python train.py --head_dim=64 --norm="layernorm" --norm_eps=1e-05 --extras=["capped logits"] --init_std_o=0.0068 --init_std_up=0.049 --init_std_down=0.0034 --beta1=0.95 --beta2=0.99 --grad_clip=2.0 --schedule="wsd" --decay_fraction=0.7 --batch_tokens=[32768, 65536, 98304] --doc_mask=true --dataset="wikipedia_en"
Each number is 128 + 24 x the weight over its row's rms, rounded and kept within 0 to 255. Layers, rows and columns count from 0. The size above them is the row's rms in percent of the matrix's.

# layer 15 attention query, 128x128, rms 0.206, rows 0-24, columns 0-127
size [ 84  81  98  92  83 100  93  93  81  99  68  72  86  89  90  84  96  81  93  96 104 104 110  97  76]
[[141 105 102 124 161 134 141 139  80 153 139 117 162 105 138 170 102 119 171 162  80 117 131 119 160 167 129 169  97 134 110 129 124  98 170 119 139 135 131 115 100 122 156 131 120 166 140 132 115 124 119 122 125 121 122 117 144 175 141 159 122 132 138 149 142 142 122 146 116 152 120  98 148 154 131 139 110 156 160 124 109 167 165 138 160 153 108  83 119 152 107 102 108 112 140 170 144  90 145  75 152 114 105 127 124 123 149 109  70  73  99 139 106 142 124 135 140 121  86 192 150 114 156 136 119 147 103 132]
 [171 166 144 120 127 123 133 151 142 168 151 116 151 130 111 124 151 121 143 104 129 101 135 105 187 124 124 147  85 136 102 133 167 143 141 121  92 160 156 108  88 118 141 156 131 133 112 164 151 142 110 123 183  97 119  80 143 161 136 137  98 133 165 136 100 164 117 179 116 126 160 118 106 136 115 143 135 134 137 131 123  81 166 139 166 136 126  87 147 124 111 127 155 119 150 140 127  81 134  76 114 110 124 167 140 127 139 143  67  99 123 156 115 106 123 165 148 103 120 141 145 129 146 160 139 115  99  98]
 [150 142  96 127 129 136 134 124 101  95 105 157 133 135 110 159 110 139 126 100 142 126 132 151 169 128 121 121 170 161 146 174 112  74 192 136 120 120  98 157 112 123 145 104  82 151 137 109 155 131  94 109 116 129 138 180  98 118  97 135 161  89 107 173 118 199 160 167 125 130 152 123 110 102 154 145 182  82 136 122 129 122 127 115 131  96 123 145 115 148 138 125 104 143 145 152 137 123 119 100 153 105 131 155  84 159 122 120 152 112 112 138 130 118 128  82 123 114 122 115 129 139 127 148 158 154  88 127]
 [130 150 136  89 161 135 128 101 135 154  65 124  99 135 149 106 138 104 147  92 115 143 126 173 154  84 163 138 114  94  73  87 135 172 126 150 121 126 119 111 147 108 165 111 108  82 139 109 169 152 126 100 122 106 125  75 135 109 178 156 103 115 165 103 139  96 113 111 121 119 112 140 123 118 121 146 139 105 149  98 137 116 172 136 100 121 156 142 148 156 143 129 192 132 123 119 103 151 143 129 104 122 135  91 126 155 117 149 142 123 135 107  99 157 110 106 103 121 139 138 132 162  88 111 111 129 107 146]
 [151 142 111  84 131 159 184 131 147 145 129 124 133 101 123 129 154  87 152 170 104 135 125  99 132 120 152 145 149  98 129 138 127 160 120 121 124 115 157 120 138 134 118 144 155 143 150 107 127 138 107 111 120 157 105  85 159 108 146 115 108 147 151 103 137 126  84  77 149 150 146 130 137 149  95 103  92 125 134 169 105 102 156  81 159 129 152 137 127 114 106  74 131 118 105  93 150 112  72 134 120 159 132  89 110 118 129 166 161 132 117  91 113 119  92 130 112 124 112 188 183 127 137 109  94 154 129 135]
 [ 96 107 111 142 154 107  87 111 134 153 143 132 166  98 101 128 130 142 128 104 116  91 157  95 131 117 111 150 117 149 127 123 112 103 157 166 129 123  98 138 117 104 130 141 114 113 129 149 142  94 146 132 142 106 104 149 141 184  87 148 145 178 133 130 149 182 117 152 138 122  86 127 145 133 121 115 148 113 153 144 121 116 154 157 179 148 118  77 173 134 120 153  88 122  78  79 153  93 165 105 117 133 123 165  98 172 118  91  97 108 126 139 145  89 155 134 158 123 140 133 136 127 128 119 157 137  99 134]
 [ 92 101 122  98 113  75 129 171 140 156 152  87 144 121 110 120 125 118  89 150 106 117  98 153 119 119 119 104 172 125 153 151 157 120 131 146 149 132 131 143 190 144  99 121 180 149 149 125 110 132 127 134 109 135 140 142 105 141  85 138 121 178  94 140 142 144 110 119 105 117  81 110 140 180 117 124 124 142  97 161 149 124 127 124 139 193 100 110 113 131  98 118 114 118  97 107 115 152 131 139 179 154  87 110  91 141 105 125 142 120 129 110 136  92 137 186 138 135 153 120 120  91 126 127  98 105 143 121]
 [121 132 126 158 121 108 112 123 116 196 134 114 149 131 133 124 122 137  90 124  96 132 145 147 119 117 136 111  86 126 144  67 126 129 112 123 153  99 140 103 121 108 132 121 110 101 135 120 147 115 146 119  73 117 128  89 147 134 120 181 131 164 164 126 143 148 100  93  72 150  97 128 129 158 123 123 123 124 129 161 116 178 139 185 146 140 166 110 135 123 160 126 137 119 153 141 128 122 143 150 145  97 134 160 148 124 168 178  75 101 120 132 100  97 149 140 121 159 128 159 142  96  75 123 158 150 107 141]
 [118 102 130 119 132 150 151 128 174 150 120 142 119 102  98 149 133 103 128 157 119 130 138  90 113 112 128 142 140 146 161 166 160  97  99 102 172 126 140 108 143 129  96 147 143 135 129 128 161  81 142 153 136 102 115  74 103 130 127 134 145 144 136  98 106 168 109  88 133 126 110 144 122 134 122 104 138 142  73 178 128 116  92 117 113 152 107 113 129 140 119 114 130 158 128 129 135 108  70 154 150 169 124 144 111  88 152 179 157  83 107  91 166  94 119 137 163 118 102 156 103  83 149 130 114 122  99 115]
 [ 76 105 124 126 122 119 107  98 135 155 109  99 113  95 125 149 139 142 118 141 111 142 138 163  63 148 120 122  82 151 126  68 108 122 129 111 120 123 126 111 155 137 108 115 140 115 122 135 182  83 110 113 137 126 113 155 102 111 123 142 112 165 163 140 116 106 190 128 115 106 123 120  92 132 111 123  96 163  67 122  91 144 124 180 119 136 138  97 125 145 137 136 104 137  84 125 139 156 151 131 107 120  63 120 157 104 142 132  92 125 155 131 142 161 148 131 124 139 134 122 101 152 128  93  99 119 158 102]
 [ 99 112 181 151 129  88 119 157 100 150 113 157 166 124 131 127 123 184 115 102  95 128 100 184  98 134 130 134  90  94  95 147 164 110 122 135 145 143 125 140 142 109 118  96 138 136 146 114 113 164 166 119 107 164 135  87 152 145  95 109 134 131 119 132 133  94 185 131 102  92  95 118 158 151  93 128 136 137 140 128 142 179 131 137  98 181  92 113 144 129 129 132 117 100 143 118 133 145 164 132 160 131  94 124 133 163 103 146 134 130 142 144 114 100 157 156 106 165 110 141 126 156 134 141 158 106 136  96]
 [ 91  69 166 140 130 160 105 108 140 134 136 107 125 128 126 123 145 119 112 137  72 127  87 122 131 144 119 123 124 121 123 119 149 103  69 125 151  96 161  99 149 144 121 124 162 119 133  99 108 136 142 141 118 142 170 114 119 119 116  97 139 156 144  66 127  69  96  90 129 102 108 137 164 145 108 143 111 145  88 124 153 123 121 140 129 134 115 147 151 109 122 128 120 104 117 112 109 149 123 134 144 145 109  75 118  77 140 137 183 157  77 110 131 130 121 154 105 194 125 119 133 117 137  96 158 126 153 108]
 [ 86  98 141 176 102 119  86 143 102 128 173  93 114 151 148  75 117 171 109 147 126 137 141 139 105 175 110 148 165 114 156 131 127 151 106 145 111 131 122 138 151 111 133 125 132 107  99 129  99 140 127 143 121 125 138 180 122 120  76 101 127 148 119 145  75 131 123 153 143 146 152  92 146 122 125 146 125 128 127  72 164 137 130 130 125 117 150 149 131 136 125 175 129  73 148 128 114 131 169 102 126 114 137 135 147  86 134 148  96 172 164 114 144 123 139 166 135 171 147  95 102  95 113 137 104 153 146 131]
 [144 117 127 162 125 135 129 122 138 160 123 108 116 163 135 123 121 144 140 143 159  92 115  57 126 130 131 115 100 127 126  80  82 123 144 120 141 115 151 121  49 131 103 150  95 127  65 136 125  95 135 149 109 129 127 169 113 136 152 145 102 110 131 132 167 124 177 149 146 155 112 104 106 169 158 126 119 146 111 140 101 156 118 138 139  88 107  95 102  92 111  86 122 139 141 175 139 125 168 133 156 149 101 163 145 123 133  96  99 158 112 161 145 155 139 129 129 148 114 114 149 125 148 110 161 128 129 103]
 [106 141  75  86 121 159 136 139 128 138 119 119 137 108 132  90 124 103 150 182 168 188 118 133 125 136 153 139 131 141 152  78 125 151 206 105 111 134 109 109 136 151 156 105 136 161 130 155 177 121  66 107 117 103 119 141 143 115 129 140 128 117 137 140 156 102 132 134 158 111 156 126 106 158  97 134 153 133 130 136 145 109 170 112 155 100 127  85 134 138 124 102 149 112 125 143 140 120 120  90 124 133 111 135 122 141 128 130  83  71 137 110 118 139 132 144 138  94 121 117 134 144  88 143 101 158 121 181]
 [152 144 152 116 137 101 150 136 105 147 163 112 154 122 120 157  88 162 115 119 104 184 116 159 137 114  58 138 137 128 181 159 140 151 139 121 111 123 155 122 143 148 113 148 145 126 162 110 114 166 157 180 133 124 135 156 117 163 126 149 105 131 120 136 172  84  86 114 146 112 120 128 117 152 114  89 130 138 142 134  90 173 132 121 116 134 141 103  98 139 163 104 158 139 140 135 140 125 142 170 115  66 135 100 126 124 124 164 122 117 111 177 108 160 134 133  92 110 146 130 124 113 117 142  99  91 151  98]
 [152 159 139 123  93 129 167 118 188 138 171 162 133 118 108 112 163 100 105 147 102 118 107  73 137 125 111 102 156 107 142 136  59 124 116 140 151 138 129 154 109 119  66 156 162  90 103 109 111 105 138 137 125 113 124 110 122  94 124 124  82 168  97 119 130 142 144 135 118 164 156 145 165 141 157  65 107 128 144 162  95 118 109 107 158 132 147 119 104  80 110  84 120 127 121 140 124 108 182 146 118 153 120 141 148 107 134 137 155 154 125 117 141 129 128 132 144 158 143 138 145 121 132 126 147 116 133 130]
 [120 155 125 134 132  88 152 125 133 143 128 143 144 177 151 117 141 123 124 139 158 101 113  93 127 123  91 111 139 131 155  97 103 126 116 125  97 154 122 167 110 132 133 103 141 123 103 126 101 134 128 100 147 121 100 125 156 101 143 131  92 149 165 116 141 147 132 162 154 111 102 130 140 146 155 151 153 101 177 154 143 104 158  83 136 110 143 124 141 108 141 117 115 166 125 100 111 146 179 130  98  96 187 146 120 137 133  60 137 136 165 118 142 135 129 162 133 136 159 125 149 158  97 198 102 165 145 173]
 [ 98  99 120 138 160 141  75 140  99 141 119 120 138 108 120  97 128 170 157 122 111 147 134 148  68 164 101  99  86 130 112 153 154 123 111 108 154 119 125 107 157 135 120 100 102 148 143 149 108 165 129 124 145 108 120 118 172 154  94  84 166 125 117 130 126 102 147 153 110  90  82 150 114 116  94 162 101 153 112 175 159 147 146 156 117 142 112 102 127 101 100 137 121 127 143 121 115 145 126 167 110 139 115 119 147 144  98 111 116 114 102 151 108 155 147 143 113 115 125 106 117 162 153 121 172  83 176  97]
 [124 108 114 128 131 157  93 137 133 128 151 137 135 132 147  78 143 129 155 122 164 137  81 165 111 140 140 119  94 111  76  95 131 176 143 129 132 135 130 158 125  99 130  82 169 137 121 151 112 151 183 108 141  97 130 113 137 150 110  81 124 100 103  85 130  96 147 160 140  71 132 149 120 144 127 136 126 132  83 134 153 108 102 135 110 123 119 149 121 136  79 133 172 109 178 107 134 133 173 145 150 183 128 126 123 124 114 118 132 120 127 118 141 163 150 174 131 127 129  79 133 124 108 129 129 102 158 157]
 [149 138 137 123 156 133 130 121 113 135 159 126 112 103 105 162 133 121 121 137  90 142 154 159 168 114 106 133 135 142 151 188 137 138 117 169 130 128  80 145 153 112 150 154 120  98 166 113 136 116 164 134 184  98  86 112  95 168 136 118 100 125  94 122  79 161 101 166 130 121 167 142 149  72 135 117 130 124 123 105 128 135 142 124 115 146 146 178 117 190 135 127 161 131 137 140 138 133 111 124 118 144 103 112 107 125 141 136  93  96 153 139 126 120 105 130 122  87 123 131  98  94 141  79  79 101 117 139]
 [128 168 110 173 162 144 116 140 151 133 126 105 154 115 143 132 148 120 108 142 153 146 135 123 104 100 113 117 149  90 176 145 149  86 122 114 116 110 106 125 139 156 140 151  52 143 141 130 124 120 131 148 155 120 138 175  84 103 137 140 153 138  85 139 113 120 138 138 108 133  65 173 147  88 135 106 146 117 157 132 108 142 104 107 105 138 129  78 108 110 153 102 143 166 110 148  69 147  88 137 125 141 138 126 123 137 130 107 189 106 120 130 125 112 144 102 137 126 103 131  98 108 124 130 133 164 119 172]
 [143 167 151 157 108  72  93 123 141  83 106 114 101 158 160  88 135 145 134 146 155 116 123 154  88 150 143 119 112 120 113  82 111 131 110 136  93 161 162  94 140 151 152 146 165 123 110 129 137 125 134 144 104 147 178 164 129  89 174 134 103  88 148 140 161 100 140 145 104 102 109 103 120 153 132 110 114 140 110 115 117 112  94 127  78 136 135  80 136  97 157 159 152 124 124 137 104 142 129  96 130 135 111 117 157 115 131 124 138 173 164 138 124 138 132  85 142 130 145  93 108 163 148 151 116 163 115 118]
 [115 116 130 144 115 113  66 155  97  88 172  93 113 110 103 122 141 154  87  95 140  73 123 157 118 131 141 127 142 129 124 181 155 121 105 149 140 120 100 123 153 143 136 143 104 138 114 175  80 178 128 115 112 110 145 147 114 148  70 148 162 156 113 145  97 148  99 140  83 124  99 125 121 113 119 159 117  95 148 112 133 163 126 176 126 188 151 130 118 109 128 157 128 141 119  96 104 141 135 148 126 152 132 151 165 140 114 131 137 126 146 150  83 152 136 125 139 110 121 112 111 102 144 115 149 101 127  98]
 [123 141 152 152 130 170 116 138 156 121 123 107 120 140 121 157 164  98 120  97 176  95 143 129  98 116 105 112 136  91 154 153 169 109  99  96 142 129 123 125 112 139 106 116 143 195 111 147 170 159 110 152 171 100  94  69 107  99 123 141 120 119 168 133  87 121 145 133  97 132 121 153 116 106 147 122 111  99 122 116 133 108  97 128 107 143  98 120 141  84 116 135 135 172 154 138  85 147 100 151 115 132 135 164 127 127 146 130 197  92 140 100 143 141 124 129 134 124 115 152  97 123 151 154 151 145  95 113]]